config = dict(
    qk_norm=False,
    beta1=0.95,
    weight_decay=0.0,
    grad_clip=1.0,
    decay_fraction=1.0,
    batch_tokens=131072,
    dataset='wikipedia_en',
)
Each number is 500 + 50 x the weight over its row's rms, rounded and kept within 0 to 999. Layers, rows and columns count from 0. Numbers have three digits each. The size before them is the row's rms in percent of the matrix's.

# layer 4 attention query, 384x384, rms 0.0319, rows 304-319, columns 192-287
103:509539533450522521432435399416490564569492515523518596516376494543452411488480535559454357561457534606539469540594562478453488542452509524587515483444494555531579516545545473548544498450523451476506461496577545509462552496491496494576489549379500496510527506438487543535534526511535465418
105:490440465515404460470513499590587546483439412538530512492520481514521540498505524496567559484444495560545407477535534562436524566364474471498451577564443511508507490475438509493539537520493447549486501494538583479442526610514440406496471536613446558438485552494524508478488518530474424540
099:499523501577495543464577490558434513507457461518453473531499481453534456508509560480579468487445454544536532436462539530436536521537592452514584459550434552526482591514426486556585498541484578516570396513537499433581492471536662489470578592493568466435427498423413464456559508518497553508
109:395472486498472528508520430484517450538510504529516507590469461435576532538445422498432411473480512492520558540433546418476421562396476542527441536513454399508431440551491444514500461502488507468475510458437519438453554444493517519468472507491478526454485541472543546450513423534534536422
090:511510432438503482432469515515437546586488523464595534444468549482546471461565532549597574523499498503521605535544502618530587539516490441482499567551427491465437595438461472401511530588530424572482403584458407446519477448500476442482535493416468502539459491468429530509528576541488489516
101:558461377495542519548514509525484531445451462498526389503451585377563493488428491483508487463447533533493496501471471511471579568536457618431554460608514508504595531508433505353471626497491494493508433546564460546393556514462535422475476467499426512565502449633406512511523521463454507596
101:551522455413473507521479544463469545486499467431459535493447497611548418541566492511543407536540462558510547527456466438519561456544464500508551578537482543435540520563484532524537507540460511572543418509594517475486477535524435504529513491546492406588492489491528457512419581356509522530
106:475496493451532526463555514524473485514425536539450450457580496482424519477544514580558501505448427495554447499541557437530447507517442441452518398522563515456518483499516507494454445495545437492507442464566479502479589487537530403495598539422465407586569527471576449455426562512454564482
101:527454510474535481403425506487537606566458412462619429534524504497498506505430524439478554512539497501584543509426462556518579467475546559556409481522590477535468488603429532520514489457445555419527481515596523527548470568439437480478551472478453534466518489454503423464568452513519503432
101:519490478554461554469594507497433581505568536368504438540540461487497467473490496576541581507524572457464489470507455480534548458501514441470495473483368515479493517476607552532412519478502458559469520543441504488538454407441544540406495542628519514558553485488520538518443512523521486486
101:565524512523492585580487515421470494492552601480523479468549480385482564354534524491524481493443414474486497599495496515520410482528509507421586545548561424467489484556501448516426509542478515492529591461496452456593509529459528585487389495523480440491408511413483440554518456406491395487
099:490422521532466472524467419446499486468431605461548425504463554500395461513459449474536480470515505446546535461482593637533542410515453535497488642495602527449519518545542527536485532441396535469508495523445360579415535504519463541462592517519432527548429416560529443409574505609552531497
105:529580540500473583519474504486458384559495514406454561430474556568520451469357497562546470485523530508639534382673421534501449515502421469569522552508522491577526570495493589447592510567455447451426493478520534441480518514465489537495558378622520438461349508519520491499483511547502474508
103:442491491542592492474477520470507451486445486535471553584458495565492446489372479488539468585558473492428440444486485456501410554501406601483357522454535451492562509527432511447514455456618407587471488527532517456496504480479469507529431512450449513532499466489487404572515452481480552465
100:513463529443555429429535539525554506504467469506485505538459439470496543565502439574459431404476497450493480405440540559414470428460467447460586480489462431507445510438524530478611359555451519501495481416475500559514485454529493460463506474376509379498459573401489496606489548635496509583
102:523505513429537434547542503461482495446552458532412491551546477388573497463553568587504530415448429534454564534552512522557519492546486454544568556569515424472512411536434516464565498441530504551520528477574491476489538445446456539456548463410533397518513512489555519550566499526467592525
# layer 4 attention key, 384x384, rms 0.0318, rows 304-319, columns 192-287
099:524559391521518553513569450392471465473508522428535463514546534507462515448496505425510557490484569459474536498467518529517535518523574525462556516510479559416450486455452414453530542603454511520472553414522585420448415573513422519486521497406558463469545547438586494474502399516482397466
104:508541455501490544486525412390430462568518516497400509520508485474513435541344434432436572632443363456478550582490440499563467486556461522543444495526518531461406612449553469520530584467552422436542509555544473478473513456511428546538494433421478603597592531597504522436557487440479511505
098:474463489445535499486551527442451481573484504462481334468497483527447448590467519522499565505495597610492474479456502569566501460477494498498463601533454493449444473480430479544562448469526542515418481533553517542553399534552484519471496480539573449520492609519610528507479512460439390451
105:488520463525539424579609430437419471481543410440446472482473569475480515492482569567536611619485441510455488472553490492548592472466464414537519440596524588518456444486463476498446537425493576498504536519376512525491476523442595485488496548419511475451516360560573534504546532535484515494
109:578546532506438557585523507549538584617464484561547475550438411470480532468440510447458531510468547501467483410423419426455526476496469473562501535578480533588522415524501420566514415477480458551523527482436521488469400489560495508569545593550533519483583402427563395513524484508529576446
101:487522525521375428479457519495517463484499424500562493492527456548428431489438525515554586486594532456550567593564492547633548465448428534535452494500519479547527485472498440487458588566550455459569486458498550554506458502533559512403611485423404467481410570532407580501480500477446507456
096:579495476575443456463528506491489604547525453501581481504454540555496536505549581419512509514431478549517561508431457432473393525441567526495491456462486561470540450393476423437446562614505532509477503495458556472552495498534537460538431489616526504489545528501493574461441472501485535389
110:569421598563448474474453490409529483544539431533441542613550460586507530491381594412465519473491552498478516432436520553444518530402521545590479557514537504438445468473450526420516504427485503493447450476499527499532453474481443515467495463483572516443500362489450508427548374513544536364
093:525546404445527506485371582479488481534537525506469561514528477481563549443475484565498495473537451558500489606583462527481504470540420505548501502468607541476435455432504390553420564530556580522559490510503445499515568510462443513537473482479552483542479430548480520519537470552435523468
100:519540590487548524481481575490455411466552520425468645497504535499464537456568489462498490543545443438460439552503584409633513534517490419499485449442491396541471466419454541555473524492480618545463494496387415484511534551473456425479582460492524409500390527508436517486522530479431498524
100:495493485524564488450525482543601429428456548479450496513430462479540477538497541544526491426456550461425471433459535525543504494495581460595529507482457554510540561498505484629448548413474544567464592510438487590477448468487445557534592626540454436491506415460487510493435548475585569664
097:504518488424467453584552472436539513479563517631599416555438482447536554483530494478536432499504420554514521575557482584465520542460503473378445501579468516583392491554534477518512555533486428426516491531539563442508521474506537601534488455441511511542534530502556551438611509505540458442
103:482487588548485449492544590489536589581489487519435459483534429483561484523486536518553487493544524569527571470501466497462528488540544526503440428553493499401368609483510481580561468510497512550494612447580526575512514513568463426510440519508507519499527478526486511502569534569494525462
100:431564484452547544513576514540434514473483504501443495472555495453487514420530483510574436512509526576561481480450503507484480449437580522525453419600495498455500542521486530503519528565464501389561608404481517418426470395491482501485478491574460561495515516474514521521465463522578589497
105:432522475498475550471570550385441494460566523406517473531449446425576496458492456468556442552497540475577532496538569493544513494506475493419499541448501436500487510487415429450554501554579513491458476460452493515479506553506530425487490467566556546465558482590430493531516583516524567443
102:440415537473437475508420443537522541552438519521465548452408406601434529535461578469434336484540428472503552520405539526519535494451495567466515502493501575506432460606520500516517501504566567545498450453516500561502457431519447470562517460494454491577524458496623596474522493574506472532
# layer 4 attention value, 384x384, rms 0.0318, rows 256-273, columns 192-287
102:490379422478576560475540485568478504530498473533475499570527479462560574531534542468555563543546475561426470442519465390471472432481507461466545445518486481424490514680391506453453527591536550539505422534437504467561548536581564477482533447454465498508438526633526487452474510523455439521
095:470464474396481512462491468450461450526581456457477459528437419408506476471525558487513420552567486490540443503535428561478500472432453478532473477572501482522521500507508463484439442522533481473463501516488496517463471500529502495539496514458576492490551496567415558490426500459545519478
105:489443523440535458522425547427563566434477569482568504530424492626478467512415449546515450450482488513509478480543480498521479404538489513494479510656586503539456437486475491482568430564519501539472511454574511466452560544418486472544520469522520472500439533514525515446456535468573464524
102:492525634497470527520570489468502494449499468511525572481524492547506433605532597463453584551580554543483381472538487543490503460618490500546524464541550584419563584495416524557432476485483518481488576568484510588526549508459538505484490540425557496494576522499555394444423565531526544475
096:528503560476529499506567591440418498557499567471449539476512485653448467365526509496462521489565478418477451531468522482547581544487463561501480514444442522496511529563499475507504475520441544487544552499480474424557512513542497437478467508528524460490485538566506475497546574529545486512
096:537491546450521383554548492510433591459506470467536469472593440462496493550492469490456507584534547500470530523574524495511581502522519572487494486584490526504570434422537581484559530480515470552484449486556463518538390537466497523472509535515548433580468507454543407543556441554493451489
101:428512476409534511422416467558510453546572474527409495520424598517541460518461545542509496477508464590451498415483506589584492520550494543550452512617518490491532571514553533453521556479471416498529641552464485435539505417501581451495469466565461497526582462519450574495523480508440446422
096:463514451478513570567452482600486445488532495430442508545479514536510472519534472514562496488566565577582463506550523496491445498519508446440330482421499522459476452513540557463505539527485534436495498484528371544483514575561477463432519520568432563502446436501512544459474539589475600478
095:500499540527426508540406399512541522467543465505575585557470531469483503541459452428569404395517464584420458469505658533476521442545482522496636452481501503461593396485482574491449461539559510533401460467435521488565532461573469471542560571486508496504489505478514516622479534506495506569
101:580523581395492516579470550491512506578583449496506528560503557655451533491527516514528551486426467498522371552520513465447654541537587478535489534444514472538495475500544495463578490571497540502394480474440512432515481376470513508556535492498501522533533446514460430482535605466492464465
098:547475531446487484518523457462435536415528441512546465581507581492441420576458400519469499462511508536395594527537504521524512612536511525483506525520468518420482467513515378433437611390541399503538456375569578536445497468552529511539480527580505504464547408551502482542535476380530497401
098:466459491519456528464523516507423475454531535519525573552488450520476452560533523463535446573451431562385372464485479584501509522417504495426510462477387450528465461517557474542586512503511563483490544490506493531489491551619418462500546540384464437440528515468581536485453516465479420488
101:533553525498478464441561535506487473564550524498471424536498459374418507502364477513539575448522512594468535452547431634429505488620422571506521494473523498442454485374547485545561447514545523474560482599473513606421491599502533531427533434534391434496499502524415546560466639474504485515
095:503452522417515474373581523561483610494520564459427394576517543444563452518507496524501527407474403499488482631476503455500599472488511544563507514585483497561520465531508510574540528601540583528524477465453551547500502555384547503477534556480521506606486517456432513488475475565437441555
100:535484526436464464568463516495604483438463439467505518451530480495544603458520532617493560476468523439458622499563478494436542482611469509495494474553451557471417566564513567384517560478466547437452525541533497503461486540457545527556465469532465517529461539533535572448571530437541466496
099:589466454467440484573497535507513555532462508682577433447472545620516493581596442421567544552504430578429444417465532410507433442495442516436509543503477455568561518536594531505509564480495507499527518516413577423409482527623488508466495552517475479547499496522503500540514586537491485480
104:567485541572649417558553600476554439474589541523507346556507494454393547470520518479551541489425537465454518412621451468510455548523531520509491492559547520529465505587505536571424508544511392466578453502491503528555545430463559483479493475485460499473481478600452524480570478438371499570
099:501529488536625513566563514526519531416479483467485547487524465495474531468490525531526425411483458596456562482490527573488420466456517487461512490424487496448535481513603468560479513394556548587621572531515498474555476503559591519449577551551533501470474559477495489509577611524473495547
# layer 4 attention output (transposed), 384x384, rms 0.0395, rows 256-273, columns 192-287
103:503553540504492519483402426488497399535475443496512560497561503441543481387492458527452566511538488503497619511490519528522416477505399479526524502518637584406497491465512410573483421418494545624533426409503497462522486472494566514497459595472516580545526575482511502540531534434522516469
088:587489527485479476435419535570532518567522573595511485407479538560509492506576496553469514570428571528531503589503466518522518499595495535421555518516478504444476533507536565430523482479480465458518429481393474530489547512533414459564520461518513544536480570501531553448490483580509524515
100:478418488541423476619532424540554532519586441531400524534567474516485470495536548396468522499551523512471545519531462445512490475495510572458381533519464525507516495528514609548504474516512526528520483483435432567507456558564508453388457513476488573522494526495602450504564502546444495476
100:579535497537565535496536571537479575577469477549508498496528538531454534521516588605445491477508563522517516534453467471525497436556438503554483523493461405554562480543538426487526546527460482489415514399530495481456375429499468453402527494623477526505470377548496567557481537397538440555
091:502527543482510508583524384473433508542450428451498498505536548440514493579464568550462548550520525479566515429445529540466507529546491462528536415540487535511494447515498468459481473461452407556508492460501517555556519410526518650551513571532541565502484454364512508482381453509419489444
091:484491517592494479485481540515445537530404488487538522475517444499465511394530507476438519495388495466473430481487491484466457528449439429584559554455528509541478583443513453356544472541438510459415567477492475523420427435422440471479468494561482503487502457491428570512485598468503455493
093:484491553521536487444485446476457538537463534465509510392479463372565535528614444499493560580515511458477574527437507471564501436513437493542467494461469529614499491510447504528435490617527431487528382465465463496529542463540432411490438410442399463587565538459530484597514452555478470493
092:507399489511602497520445465467438493562542454502588438495535507481527598494467469447447519564427531479491523449492527501446508579588471567478556487491460480453529445508445460460497498512495438601509539445530522420415463429382507425491522499535392505504491546471480524558539466586513588604
086:531504476508477392508490560464536517510575490521427494542529570552512480496519532540460477548554512543510474502522433561510432451501504559491462582493477568512503492478498536546480465510463486482491569514509476620509566610461512499491501558503535464553449536507494416451436445376526594514
095:479597449502568519471507506556581508475545537409465535516507496443505529452560421533427447517464346426554501566493448589561479418473504424484511418538442537495418625472440540474416492496461520527498511510539557454501505521492553491423561542494578525507446492464418477486488485483512448469
092:441431493507460496436480537404475513523580545461541491539481394593539527594543457505511477543558522531543456446515392492513465473495538543527458460532521522503499513473451569587463468564614551505413428556521441531455497558535511381628543438427509596467472529488486571499511525548515526547
093:642460496530568431491491572473520491456470540462515429445521532484508523519494514496552452494505568457502517515519477493448502553521542494440510511470516539502458572463508470538465455473625534515419438497427588474590467502432510409592427467470470487521481417476412439522493510504477616535
098:422447499499491452559453562471542600521469471583494504555453583533507630488532523415418546529501573511527498504612566443477480521538486464524474537460485475480500504455405470410635607471552490551530449506494464399496575533487454519454487501545471491497558544469475578420587483581536565466
094:466445512506518464611483554493556385466473600470521477509558402484444488450447544491554519496572562428499496491486483496438454477474420560508507402485452484603500490530504432447392612519434488566499544511542528449499586499566545330541528502463430461556458491441419508498549456419535504477
095:345488547439494501554493485485521487447471482556476487442507442496521486539535507466488479549495521563516498517479454576517514527518580471518587562488496527477465571434432504518487526428495480558530534476479512514430425376399506469504529611503502515599511436456465501488480551550533492628
093:419540538558492522444523503551449423490499515489518573565544515446473485538520543481459454555515519471382479516498448468425516526419530477615522597545439500452547491467498538541528433580574408475469447495422501514626521471517523385655513494496509516457561517476439533515547534446452577402
103:458485535450372465502446519521449538538564460516543551464531470432563524544588400420402563523445488570513495399508470570438594486494612512480510536519488417470498549515521485418549555523457470471518465550414544606552453530471470608441447525438543396523530529562486534492445536472525428476
094:432595534465515481509424474515491374556390438511469395520501580584528540466533593581563574452480473434524471488435430533605552504466504495443513529555567478484563513493452460571514472446469431615504519450467429595451560531481490508596451480530451524578482479443480514525490520578496578612